Weights of a small transformer language model: MLP 640 GELU.
Each number is 128 + 24 x the weight over its row's rms, rounded and kept within 0 to 255. Layers, rows and columns count from 0. Numbers have three digits each. The size before them is the row's rms in percent of the matrix's.

# q: layer 5 attention query, 160x160, rms 0.0548, rows 106-127, columns 0-79
# k: layer 5 attention key, 160x160, rms 0.0552, rows 106-127, columns 0-79
# v: layer 5 attention value, 160x160, rms 0.0375, rows 96-111, columns 0-79
# o: layer 5 attention output (transposed), 160x160, rms 0.0386, rows 96-111, columns 0-79
q106 087:133177102102110158158165202156140121113143109104118144132097107094121142115116105110105172160142118081134157104109100158135100149116113124135080130118167115177088117148136102152119131140133155133125136132134109112155144074150125147142151149
k106 085:166152097090103123125113158081111127172148096160183091127121132115126100123155128125156161165116154139055134142126136158116139122153160081149092147129095132158103116113123112169149135144139146108122106150099076164101100088114112151114120128
q107 085:129113136086100097135082165131098155149068154090142177118136147105170150117104141142139121138099135136113122123154105134159127135089187102110126173129149143095135149131098123115117129161146087177120123106146128103160121124104103111101178099
k107 078:101119122163131138065118132094103137123122140125122072120118105115168141131136145130108132062162127101158125109109121107156144144171115097158114162171091120126169152089110163110132132180123089164183142117139136139126125127130109120116122142
q108 078:117098138097089123131072128126114164161115138077165158128121137148147148136087113160138120115100115185137148126134119120163123138127174113130145161142128130104148127146084148126106135163127085184132107104130117127170121115123135126099136085
k108 074:088131118156154116099148131114108124088143139089106088122103108143128145138104146135089124090132136138170104112109102127154131149147107148171135137201151138128166161108134144120094135184129086135143143100163161125122112121106108125130120156
q109 081:158136116108076113093125168134128132139137122067183141104103103163141148135107144155115136130125136153132198116130111142146136141128161131108115150153139113115126131138124148142123113137108117163109123142130107116149128116154145154127112107
k109 077:093135133126119080120165142110106101107144121120130074153130126133106143117111150141107144118124161138124134110142132109129133160176129131182121159175099144133140110125114110136128155165142095077133110128133112195099109086108138179094128117
q110 090:097111089117132132131100106138131158158171135138126123191089134141124122128102074147112117140122106184147125131109099138141113125127125100164110098111158107140125123159140144088106148145124110161132153149146093151102134071167138159126111126
k110 087:123161120133119105121137138140135108117150101111142132141111109063105095150124120128108135160162141183112082120125103159114144112130141144125136083133159154127144166146151119123152148141139104192076160118155130101091096144097134097129128170
q111 079:148160116151176181121195101125141108110170095163110099136146106119109100107140157098131144142166136084140117116094125122101131145154074166148108113142111127143114101104151106139102121112112171069134125158122129125082133151125107118151110147
k111 076:160151131095129139169112141132147138152117134155152179118153161134132114143135119105140138174097105119102149148132133132113124114110158136107116125097120122133078101164127114140144112059117174103092108158129105101163143120139142186122126121
q112 089:092108124089102097124104139115127165170145150121144164134099140177150134146126139141141148111105111149135146135146088144139148104179118114114132148166117101108144088113116109127077148174100129133148107114132117144134103094127159146109127114
k112 088:043157130110160075113118160147145132114158140163089091143108141112128117118130138142099146080108101158150076131145089103158151141145094144121132141178162131113186132158105101148121142138143090105122145105111122101123110109097130143121163137
q113 074:127153116168145156101189121128141096100191120155113075138128120145088130126124152140148137121138137114154113150112178117104140120162082166125132118145097107122132096125171145143162125101117172085129142151083142156087138143129136108113082149
k113 070:141103141115139137182122128138144131141137133149119185135160137137099126105098141125148133180082126130148138168128146151111096126108138138109131116087151111141093107163133107133124081084125168060094111151112144102139147151135170116132138117
q114 085:140126159124100156144100221145138098097078125136125125075141138115099144136112149137149098125114138072084101134159148133127136130083159159096164172123148130120107136123148110150154147127164123105133141099128144094189168124108094082124155124
k114 085:149101149128113168126124108095110127116113144167121159119101115166140163106147158126197115124119131088148158093109163155123151132149124101148124170137085135152106101103097165125101139160140134066168128146081128110142172117117110104120138101
q115 086:127148138145106119099133161113072104134151139110145139110139139091140127115088207165150168116145136117113140112144101156160148140167129170120101169193124135127127107118165101153090143160144172091158112115132132116137103107113121137154116117
k115 090:109147131121147138092115145099114128140110131175108103134156152142144150102119139114152124114121121146126131125131128125136109152142123105141099165143103113168154089136093111181099114155129134074117118161076109132131122125100130221100161078
q116 080:167153109166092081095117136141112135064113125067171130121139132150147139117069151147121148134137134176148172128145102121150147131115171129167128131140117124119111148132141184120111129148117123175105125131111178128140141121122107179119129116
k116 076:115082139154131118091145106104105111082122102141116086182158132129150136095094139142138107094155133166175156129098103098118103159125152150162128129109145122133141115109133118113106156170136127129166145162128145139118137130134134144086099127
q117 092:104129115153181154141149084137177117119155135183117110179145096110103132155132100114121131152132123108126115137103132111100074176097107132180120080137143131159116141126166093137149128089139148095137137113133125167085155149146095113158129151
k117 087:175162117101089155161116136146127142145131169119174130115112126136118114155138122139140120195134119126084101144127127141102124113116164110099127116090170158120096117146145133118163089075123145130078110127126129081132113125153125080153114118
q118 073:157172103131161145131178139099154100062190131171106105114137139090120118111141133105123153140138108095120125128109172115122141141163081165135106130135097117154118132102140105156136106093112162101153127144102110129093130162090118107116103148
k118 072:180134112101119139146105130111149141144122133144146177107167142152127101150130128123149133186098120116117155154149136143125117102111160129114101134106122107150075104151102121148125100091112159109130090164145111149167126144136133150101134066
q119 095:127121122169106110113109112119084124142115108100142083108130147157125088129078133148133104110138158203123137131125144095140113106113165102140158112111123166101122162146144163092165135137147075168135134143126168140153125139163140149128076102
k119 088:094104147167129137128131087133105121084116145086086135176105119132123152125101124143109123110211161154189132099101116115125091163120108135142157082141117139130135152115172137120112151158123121145141119101135182141108124147125134120141121165
q120 085:141169110129147169139187166119117083129129109144091098109120109132110107117187144091107129111152122075120104132112145144113114096148089158117114096108139113130117114105162106174165128076107189069136130163106112131120131134145146113154110153
k120 081:146119142101113095154118137121158127152127117154158175139133151145120123148150111122150154181092150119083161142159166135093128094100124100127119122101107112140101094121113123139144115086127146083112118133082116153128135129127126168137147109
q121 085:094157132095112174125143194141152121108123136159099141130102112110129143123128167114118169164133140032128148104132133151133151118158118155093102179159127119115140088127125133163097131149095165080132124101126107099150120089117147135126157155
k121 078:139168124106150138136126155112148128172125087167140135084133142112129124083157147101159152171062114091073148141128144148138153118165134107115102188140084118136116119142095119140118114105138145068127126157112074108140125105125140131102148108
q122 090:150109149188139114108144071114116084105128109121132098124159123151121121145141150128132114095147150129144123136140145111126132123098136138152173132138106144119110137107144115126168130092146121080116121119107181143128125174104093140142102140
k122 089:098079170136119133147132086156121119103094148099108130166134145152149152092116133135118088081140103135172166128138118109119100115106118131117172136093141130101130102124144141119114127102130150099161136123109139112132164129158109133150124110
q123 090:131164098133111154113116146132111150126124119093122137123110136111153125077105115131109132147111144158140150100111123157137138112152137124126092123115147139128117140162114187099091115157137144161107146164129078102116139090143155158126149117
k123 087:143148117131132135107141136097117117135135066123126122127141112103113098149121125110113135154132160143127140109110108104122121161129144122148094119133104118159110143131136114146141175156136133182125152166152125192100139152083151176093151154
q124 079:150086138105101117149076135110103165157074133092150179099137135101170135095111121139127113129106136140114131119131120138151123160086170110100124164146118162116147159121079140126108118149146085180123130123152123094142117168096113100109138103
k124 076:112127111175132139073146128113096135135107153069126090107140108150158152159142143126105139076175142089162137087109112111152112147160110125161119153165125107118151148091110145119114114167128126175172125123170142169134122139123105151121133146
q125 100:127080107119170154117152069143139157171201120155133111130140130106106110108153074120136090111120104183147087150108160118114118119133104150136160114129123146117146135103131108110139141107138113143141141156110116134090151115127118122114071104
k125 100:155144152112122098160157116164154126111134139108115173154132116104107100180137106133096139135155121126137111116143087139135098107100105166119183074096175112121134126161167119135181116087116100178112130109151149083154132145139134137155158151
q126 097:106127166102077113147107205134136109124063147096130157102122112136128159176118142139124137116123142073101150112165110105133127141078163122097130172149137138105118110145115104155134126147131114128123131070157134109182112126135136098122169117
k126 097:098134109131126145110130151098099144114131163130125108109089122140147169093157148136146118103114147107104105101115159139128153137154107096128119191190072149128151119087101142123084132159124088069128119109086114106132131092118096107117125114
q127 088:127142141147105084114078133113100147138060115089156142106145133151140130135096130140117106137131145164111126121159110119135118125059184104141144162120137151086113160130122157097168146144159087172116127126163169109149153135142106151117140113
k127 083:114110157176109143093146093098116119109104132096100118144117114122169139103128134130127102072188156130187136080108119122118110142147123125164131138144104124120130157095138163083124157171138116153161139115135158150122146142144126103136125157
v96 068:126166108182094092140058117174091148117130113110109110146135103141138116143089139152144139156136113123123120161170108148131092102126145134120151119103188109119109153112142177135124112151136067123117175133129148151165137160133103142119163107
o96 076:078107123074097124095120100141158101119130124123127121112133158152125095159170133109168138107104142100150090113123181148103149100113127133124159116127141115068180127143150104136164111091125109129121132144120100158148140055166101114147115139
v97 075:145106116123138161114148102127112125174161092117145134117134182115085085143155135130142093136138121126114123125128116123113142135149202172144134160127101159127164117120089071131119167136136132143130112130141125165148131186142133112123111136
o97 071:148153134105114104145113145147134126115133160100149153116124079112108110099079139148147115129074130126116130113123140116146138152112149124134153117092183152143081116118144198088119141117099123099104136178135146140142101151136150108153130109
v98 070:136167131084148122162138128089126116118110129161164129115141137116126105134173130122142142090111137113116101128136102103135106131083120101145103196136107119119105138128189090153147146157139125105135113147133143089124107069064105144116113133
o98 068:122104145178174145114107149162121096161148133131094104135091147135149166110105102144134078104129086161115103151155104142130098147135120098119148098164141106105133160157097151114090143122147147152121133089133111099090123193128150100128155092
v99 082:114138139123119159117141145104086127125084127130139133141156149063134135109128135148100155125132121189086109135166146132134088147144173137094118188142106112121112152109158136179124133156126114112114107151117135122150108113077129132075145109
o99 081:110137137145097150147088136160158117152098111134105106124115148144153087138142123081134100103109110093130108123146129143117160116133111107118167090125144132091158117103132133105128106102123135136100204113109130130136165108156147103118126095
v100 082:096126143145130165109130163133123122142158148134131141105153091106182123112122103149153109137132111149107107130141125154138098061135117113134094151092089127123123141120175113124121116118127133154138131133126147098136152090076108129115165125
o100 076:124136112178111177136117135135125108150050115097115086137125142135137139127172140074120134109133137119151152138145150126088135117169138120109114087141134133083115119129102121133113137122148145089165120068132120118121131140140133103078119112
v101 093:169105137050086139121144099114167114157141147120120137154074150142070123123128108137093126128137106163116120114119109100119135170128098161077183094131186140111117134133193123116123120088113116131107112143133139175126120099124157115092140135
o101 088:130155128159168132163099143130109130120099110170107163108161125146157193125113174124132127140053121102120172097130096121170136142117120102131124145128097109183118093099094129134097150158152156151114176142133130081142120115165154168155134120
v102 080:142121130085136123147108095130194124109111111107087146155070097124076100121133123173104113108144172111166136118089130114137188167142105130164123093117135130132134093118161182101089121141125146078103129160153147127074137105146177124128120142
o102 082:140129086138176150149159121154101167148146115142168181122159115174151204159137140141143136168101133099112149128125123132147091133081136141141098127155067148148120140113107092126126117153128103126156125089125089115156112120127143166121133130
v103 089:084132129186110104130080120200153160147148141131093121146153073107147116125093112175139118119136134154110119149170128116148088092128114132088137117096197109146171158099146164108126122164133131124133158119118167128162141143123128110132155115
o103 091:068133116100118186105109152148118086113124113132137117098121154148118086141182144088182132119120134078149125139134158128095163109121127149098078136156146141063144107124131130155174109099139118078137121147130101128154143090141104118122124122
v104 075:106123134178125106111076135132123141118146127117151115123170100129134134160108115136118146161148124159096116141147128132121141136128152165130155105116165124122177132130155123136149122103064092081084125128124138177144119120129142121110096114
o104 072:108143117083067135142088154100107120112113129154154126119130103108132099157181135087139152159099144143095147157108160155142146098100122109117140146126133122092119111090136136112121127122153165159099124176147129125172141101145073124145153114
v105 065:136113109156107130117151158145127115157089135104127129132176153167177132125110157137141100109119127128099128161099155129117164100168139074107101136112093123106165129133121097111107132100124163115119118133172122088104139155105163134168135140
o105 068:133158122116103143145144145112113167132119141138154141120133071072113110126144107117119149146147158119121168126135112129109111145123117180164153149109163154176084110132108150146119164133103121099125073117143139094165125134111125145111117121
v106 072:141153121190111122161132129157164160144131151153085146163110072157109149114133139133115132111129128122157107126128110144151104109135101103105117128134189146138160112103098114069148087142124086178112127140137158097124132122115117111099145113
o106 079:077117121134117114105124149133136086120136114112130097087124161143150108116120180128142109111130083087111092103096142122131147151107156162084103133135121134105130135179152104162166123128143165100143164118147123161143123114143120133144098155
v107 081:111096143172120095099081126151140132143150143135129127108187133190180125121134109116156151147124118079109149111090131142129090073083062130129141140108170097129129138125131073125160138128122135123122143106160127107152158119107094121174127106
o107 080:097150142088106139112124167129098112095118152127123069164117129075096105135152114146146148120158132174128130142141126130125128125123115130120096137142146132124108120184147146159140153111177143114132069133149128103130102152112093143120137121
v108 072:117143130183113120140125139134147145152158141152129128111194119139153145138119154133147155109134102092112133126138120156166098076180080127089155136150102118137157119120083129140129105111128139157117132131117134131147123133091077105119145123
o108 078:072139118109070140091108140159128103119102126129120118124106116133118053143148156134122147125184101113149079137118136128110146138103152134148128101133168128107125129174183100148175139121109108113129144119153124147134151095133098124110099128
v109 074:123162112166087128145123160134136146142174150130130122139167118150149107119085167151126120117145085194120105116160128101146126094155144159115141143115166168117175103150143087140166103117097112126109161143122139138116107141096113109105155110
o109 078:093146128112063152080085151157119116133087129122123115090146117080136115143152164087131139127083116094124121128111125125115157161092115135108159118159183120117080120138147135148123158121144164090130118141147130139202116093141092116160111176
v110 082:076145117084128117124099148140135135109155107110148134127116177077100095109119121168114124099149126122122121129126136120124140088118167134153081155127109143119138160140100139115142132119156133108115119161106158115091105168127118152115101146
o110 075:143104115126150171097164111145137135138099139143142155090153099166119154162131114116144143139092150085110146152111119120123104146125082166171171096175127115140113111100104163111100123131112121145168072097109137094155133137144070110153148146
v111 073:161142135072117132138164114138134130112049130083127147149090091149089138142148143098100119104133180134159146117117171104131133180105146099125101106135130150110102143144163176095099126126175121126112107140106093111126150095157140130069091142
o111 072:160118104146186088138147100089126136162168121126104135110143132151143216141115129154129133110095128117099133130127110154148086124135089151119156154117095136151139110066100087121097120140128140147114174136125117123126149154138180157150158122